Part of a small language model's weights: 10 heads of 64.
Each number is 500 + 50 x the weight over its row's rms, rounded and kept within 0 to 999. Layers, rows and columns count from 0. Numbers have three digits each. The size before them is the row's rms in percent of the matrix's.

# gate: layer 2 MLP gate, 1728x640, rms 0.0516, rows 118-148, columns 576-639
# up: layer 2 MLP up, 1728x640, rms 0.0535, rows 118-148, columns 576-639
# down: layer 2 MLP down (transposed), 1728x640, rms 0.0504, rows 118-148, columns 576-639
gate118 103:536455450468492463450467537480483537525453460519457565501506469394470559491460537503468589518493482490510516458535611559532572474544485533494512477501518469533439441514512540580542491395557460
up118 103:424483578529557462565557448503509518558490472491483479407485545550498512475465553417496434534537487494470517465463487515485452550562494555426493432501520506513566570593526502443494522540451597
down118 104:533584569494424546631487556470526557547559366541459527555425564375548544518510415448523423458462542578438467585508432503600498561534569505524384462471476502490457544550559524511447525512485469
gate119 097:593590438556395502564489533522547596403539585507534511474507437588489470556538481426482596456475438427474422446417510553462416510513432487466505464442501481490490555526502565534404481488543458
up119 097:517541424448504520482509523463543500456478442470553386537443521504553482491568557525467393555456562516491440463411448508519446470501480576445525469534447512558569484579478502499429464486480614
down119 097:590430495551506422548479464466455496459459556538419491520485508465449478533443589581534513623477517552509545583592538513473467432418475505571461535586607541591459564436567577474486478374606566
gate120 098:468474517508530495553556514511479520416355376515476553471403488440450487486576488583475382407455505498512553414489490524492438504522535595601485540497557486478472453465448471482574518586497497
up120 097:458519476528530505599428426468601423455460454422570566444570569406439502498443502607456407510549431493438591470426463453409489502490481562508506407521412480401450468506431591574535537464546420
down120 100:503507495460473410499454460473387500567495607446474504451507520631524470506528543415430588523477498428395393622564469531492566543479519496436473538465433510521558595504587427441438540477420600
gate121 105:504563431567561469463551522481523489543476526522464520509559511538533531554480541477572523503388516479432479559541571468471462467479509411502434482537569480422523485520593451414474551472487509
up121 108:567472504565458488516543465533487519515507431518425417413502460500386503418464456407500472405479477496367415494483459483487473499527456428471462430476511531496491490487564564488488503489493497
down121 108:463508416508460468468525420578618415563438498475512508524447452481464501611524491492606469475484475481478499521389536496522556483545594563462501495545461496418467486417496566523508449497460486
gate122 099:467444525596544512548457473446545520442450512562499524424442497501463514571521454505441525501457450550592482483508472531464486479397462548565500506485483439495440473459505436501616624512568497
up122 099:576485450472496522570491531576461523632484588478546567513441475519471579401473536597533512528526478563496495571451639493602557529444443437510538511459479486557481483501484531619515446464551475
down122 102:539505566442483527627518502410496484541429447498441558482443406459457457500492498511447555497520493503395388606575554399468478514525496522533453537560488515556419514503449468478516487528464447
gate123 080:461510465428459548446547535525524564534482592568524561489563478409485544495515539568483480465555493543495501498467494565513543455502461503486577486510407578442476576445487483467525550464516480
up123 083:502498520530534556520563436483567478399562480438503520426379536528463438499526491491496562470437498479475430472515453505458506523492637445478440471487456530463508428481482506446400521501537550
down123 084:510530476449483558449465509517478547607518500541421482555604434501500523461500491574513529535501533497550615520490512587584487501473470527548533562505536461546453592504560480581553429528488531
gate124 100:432542476535492400577537505596516527421491467410530525416449436446517583536485553478526450538414386417613506484415521420540490481568421452447429506520505444497465428477590501493497532547526482
up124 103:430515495513417523479493437581458575333458478516552469425532558434545504525487549476460427565551391479610558482456537458497452509502512416467466514498450468515493440503552488453604549529453517
down124 098:489587481511535446492554512550491493501504509504487484496534518530493373540427530453567508512550375474524452569514443516451555483501577467492612482488478427561517436486507419503528478498518537
gate125 103:478473530403451560448575555544442508513531510500374501539560555520567447398517526615535496531495488427492581503471496411511497524455502504498379463492515510547499468649514521535510435511425525
up125 103:502530537425510555544589484460585550518535513435433564492476471584541495480469523466495447556570529464482428416527647495566528511602513546475575469576563453565487386470472499615511396524568512
down125 104:490472478501439490564499433553511486537548471439519513435469487480544517457502453469475489478474547439509439503621484464532501535574445584392534502439468509462474486469472510492566497436496514
gate126 100:583422528585480482424499449459399557492498532586322414436542500434435515498546497540403605507441545457467503451472562531498548419506486466578420533515484504559451585524391496526553508487487527
up126 098:536438462447411485465495473402415510535552530522379485490549435438514565449534428562497600447526543502484481438502629583586443438513512528538463597511516470570446513477406471434548517521488478
down126 093:589538523485392466433572560532509489536493526526544388447517564475508546419557507495506526433500551448533397420558477533605498452464563439465513594460516557478505556440471438536467467552565527
gate127 101:454562562393516509576448471403416454421486460513449517475431519496594433542535533384476484578480506614474575513551507505450552538506559406483481550511500368490529448565417444454502521496500532
up127 101:497554478442552396507500494551448458498510489437472494473468428584543460566470551488507538546505589421577489392520375494563516506506497461491456449501506463499581502645469511410520488522503580
down127 099:444458555450534569513451553485538433627469478472488418565572496461519397575523448506521482493536552444486408398495451431458524494517407501428485390505436512479548471463464497462554438534491560
gate128 098:500487510470574460465471502538513478507464378522548554532552467515433462525518537427543487527531438585462475595557442521478566504465528556508554490547420482439470422543498453422553508659431496
up128 099:600539503592515553496517559502524471503512608474453501622535632513556434551464459486409470544432544488522503482520582439444518502554516455487521537473558449489487557510504536539468430505590415
down128 097:595482644501491522494549450488555641395412402562618537474438563450495587438467506485493479559475540417535434437570469554483537542398502470519590584515552551535479475445585424512483498434522486
gate129 094:483496437454503501449485378582558521567432481487531557517536500498527569530491594469490523456494436544470455547486605547464480533511523481554495476446502467466528534614400414508543491545600535
up129 094:423499518486524430510577557477523477562434491469519613568539534473500495455542525485470491504525456482519461535542568489607527591526390457479522499550547492518614507425505484581646448591563563
down129 096:461469483526501500527493593450493433560563547513434408458475458520601470591495576458595531474521433473541557451558527528514421480543596463475501648551468559515446558408580483477547522533495509
gate130 103:567404407494540424473464504419546436476424466479428473488570387542552553560522483470525473542508440440493666471538599535499392385530461473486494520423384540475488489482436458519423617529493515
up130 101:514497513457532574469462480515446488527479451596427524535412531509467451544578524447549624537537477578475565431528461522403484547515465500587513467383400514471449484524446512604554494534474515
down130 103:539542500454434606509493587493477526552457512518491495431501520538492586533562472399548485536515452494584560535411436472466506581437447524403428459460440432552511483533505450554591458522471557
gate131 096:497583560410627593464531570449476508477590510568529476431490473566510372630483533510507534594512417506437647503486544543509549520517530485645506450453578529489500507433446542514506451524488586
up131 094:475530565495473394489539503531475553550506470519459556502562449499431548445543571447532465393450542541444571510545428457538505527571484604401505497462469489534515529497581493562537483539435540
down131 096:533425573489453442513572510535467517395488417355535480532483484558477487488545575446506388557457586443413509499590474615454424509507352481505493459454571495579397586511470551430507549523434547
gate132 100:428408470480494498394462496466498513477445461475542505458481575501420397499491529566469500480380444453509528587422461491479476513563511527442442444423483504559491477435521456543482506432505471
up132 098:444503490464505457532455526489390570493446537531495512527526482488455472471504514644485464565482469537543527538540468462533488486451444514560502490405361411500512508543492477544491466499472547
down132 098:589490531465419549474557506518405520485522564416524560480493488571462464460502552460524451481459469494510523550437603527567498589464499493493543483533409465507509531517459429645511451535511486
gate133 103:495381516597523408527456525560495546545454475567460522584480482504584477495406576486424514480513495537477485522530424402390436528419539381448520474482543473544516420548448516504497497570495485
up133 102:591440369503407444567456419535443470487435615488467541518519415548411547449608438434460481454585539394594449450525538568560460474429418484476451464439498390456513557449491565640615534444532526
down133 103:576476504512609536500455490486469515469558492457484588389469486510489522578469438546502554454409613578516472413489554556474531426491586509452526471543510478508485566544498488492500471536543554
gate134 103:389447512470411545445477567528470481448501545578549546512436476449498564415514533546539602413484475492467572473472522513580551498531558493468482483476552513534537464555532505469576527464495568
up134 106:537535527434554488486468551557509500571459501534499494504521445542530467449506493491504593473390523517532543509460426494471492570540557518552460429446513558430527435516491423492488504446509536
down134 107:502539466475496442468499465491481439456466495510532485531466558501487523476516477569446537472489427499546583556482578505527434531458497472537474470413509425566453477467481531503398427524538522
gate135 107:426499465497475475494490512537423524442490510440413432537428392580452591512471468436503514597477513461595568404538567522545492457474402449428450526430556457516532540473486411497495518534507482
up135 106:533540456497443382412514519449558611418483510524510498503507458548495560525544552600464547497460484444573578474426532446444383537522355438524378472509504481385503496516502518537498477482472498
down135 111:583440448528444425486561468451439586477453531541497480520553489446524571543532426538489474539488396337484489501471590430545449415481435475419527562481509524492547488421542509545531483522480567
gate136 105:474481554505454429488528518573425518490475556555505493523514535508443497550404504532431479523489402493545439610532436563551514499436490470485576488523503524446431473439522481596504519575552542
up136 103:450465587535462524529485487563589486515562623498556481436528534497459329507496479476498566459573584621417483566550533447494548553554511522491503487531513507442550473522453425521424522504479545
down136 105:483578420473545511475563441458503447465488506450442547434504510420487460507434415494505539458449511467505472461528530576526506493479414524479598526504466495534548395497472461518423465502541477
gate137 107:487438502418553338399345565466473555585471444503504479479538375484525546485563553585473474544490530475531519448538473540519397414504506617497525500542496577512459521464513486480460574517533525
up137 109:559579384523448497524521524407512420565535539521425477500606523530491423640488411468590515446448428499490483464456485405521506469444383506508506464560551558561526559464505524505532424561431528
down137 109:538495591392513496558487452539462503508440506576507598538549572553570589543519540436492572510488397512494597481370508459487470603510367462473494437518518572571528567533505558498466501526500467
gate138 094:430514533483478515509431497506486489497450512531472552546580586529531540485445595465467486442500396563461538508461541579479402442417567408455560448480555589415407455522500464527515432464411589
up138 090:622603469599474392487509632502539586464598548572418497517571590520464587525499462610513570596551506557487484497576522464502518456447455488422463531531483534567394470526465526512421423597580373
down138 089:396500553466494500546410471447528563439531594553546463618500534434467464547422475457457500449564420449469574509477486476460568415549503463521557490440519512491623500503462491550456496486605432
gate139 101:506555493453492585456522533418512563531536510493500491421533505463520449399453537493498509430490495493508512463498496463447532463511487573536407531476502548609481538509450465510554517533531541
up139 098:499503512357402491433440528437527458470481563472511487540588507471514537457486516525537469534531523496504481529415463576403487467415571551480484606513451622435600506554478493547539503501504508
down139 101:581406480461512436468510467470427486454534524559551487486499513528454552494482549474519525530508497516518562420512534525474489505599431475575597454544486419479517430578499532572545498442565434
gate140 106:421529488493406511539528511550455508529531506535493546536602488515476544511436471530497473562437520495463516473523492503464491504533623488528505551482458499506456495516548443540425578536409494
up140 106:506533599433482501602510570473458495566601625594568559470471527536430513480493459580568482500510526566544478515499460531534584490467563510478477615418446556533548511478572417481483549527466543
down140 106:517441544465549416484496476485502476598491517544485593463611507406465494517561538510500515497501524489515401547524477466513548482421527479406471546422448543505541426527479453473526564484456486
gate141 103:405501508545471551468511576499471473450600467511520441547533512465520481484514486578590490491501457609487470499484439562384490426520508512450406554534590529523498398491588552497467571534492447
up141 107:512426543511521436542529570478415567490521504450452432482601497534530535492466563578412477514470529432545490453495482508536461446514495498518470429516557545469525666480465513457490428524469440
down141 107:563488480468576407510537485497523443518411540464511458544428512435500468530475513501480420445562470536458498519446513539483507371466465486526487457395561563456498597578528465501445507440524408
gate142 101:497566401529482489529476521498491536476418462489500554462492408537454515489478465456493465505506525437455610523514481519506347492509538429499562463507498581409481510543446509475412548480461417
up142 097:540560537597488427473476511516466565433438406529565526513588478564475536468474612611529534370505503492529428460513422529474447515435437578464598523543492537443501539505574446552632476573533490
down142 100:426498528536468511552566429507492636448412466468474626420482489488556470449497540461505481487469562485485613547457485520511437521543509453494448460457442407454569473518494455509574478372452435
gate143 104:512479549441528548443438542470539524435533437523413578497596437456561520544524582425488400571460545519389457450518487506495421431537538517525494502492641431415422553614584628436359443507505494
up143 111:484483520494537451414531577411520508476591463548458564489531467405570564565493566468508489605458494588459458452486520471506426440562510425475435508466576505442492544606603504444381411578464488
down143 104:585472483476551499485427510543505547558504449571544552514523558514536558551481490475453441563458555478504489488543477468485488436464532471463499510539614416525443546447486477465503472529469454
gate144 088:565500498473431566504444431583468498513468522474614519456528526449489468540463563468469477453543520565431481455466479458396383438500464498531468573573513508451368427561416567569498519462536457
up144 091:595593476529456513511556540570452534493565516450530502533500456509492459497596480558448522467544561525413513573507479494468508436406429518504591538535543488531458511529509569526474501518638466
down144 087:476436586540518420495549374526507522590434584400433491487465493495509455574434431454540485556499509343521514524445580434545511500542473486586535420423573489506487553496450483538485442539473487
gate145 103:553428476503465465518523501457485498499507540495438464461489441466426541426537528627480564499495650503430525516505463579497471489575418483497548477492585509529538515501445558575500523392497404
up145 100:486637516443458482533506539513457466531489532434480577470453645422581492513572472603510553566376467588550582589487442423543564471520492437451609465496432444564437478495491440471532578535535578
down145 100:538481429493504480389533465499532521499492568570446474488431592432509496562495609490593552531585475449490472520376461514507468529491526468562439432493508499402450499458581489543544446517595438
gate146 102:488551473544482523474494597445468423518429476536505536482468569552402477499454537517518432533545521455552494533529451469530512489538469418486550544522524481495567484528593536457494473505491565
up146 097:562480463557475601538504392494542547529499521455517497487494497596469494454474568511461475542555465525576570480502424466521417531514437500416463448529467427410466611375501500499500581429524548
down146 100:502564474521520559559521493506508399461457491557570485455543438480494509408435515582503532535478573569521532527456502403473481506550489543369500608481444432460482472425463580497490448514479435
gate147 099:525493434457488536481561546468608488357535511473465531436536468517423534431535523451354562516490507442567468481438536533498493524550459532528434558556486469510486451508538518500477518571483499
up147 098:506330480436446473540458505411433552511550522526420496522521525441487532502607545447507509493550530405533503454545490500468537555568383466496446494490433432555480474526514465521536513513558509
down147 093:490525507513477504549453548543483596445481558454482523589424535539494461429523524481426532519536384403460427520549438497578457431554510493444496465547540354539550455512563568546568572444513507
gate148 099:364465576525530475479532451571445440516525389507422516528551521578373446510438568558450391480404483471486466520551545435477537527467478487487417384508437535476394567608467541549477444531529530
up148 100:475510546495435489495503543440517576507548492533504466368490486491509415461431552497449529613530431525559505535550527561575586515634497525493381466569475522522476489421515470428499465473455385
down148 096:525522439548412374441627541410467486499550491548508467503530568459536519504575452450553523537448612538526523560394547496454555539512423410499467541493512561509490492446518525553582485509514430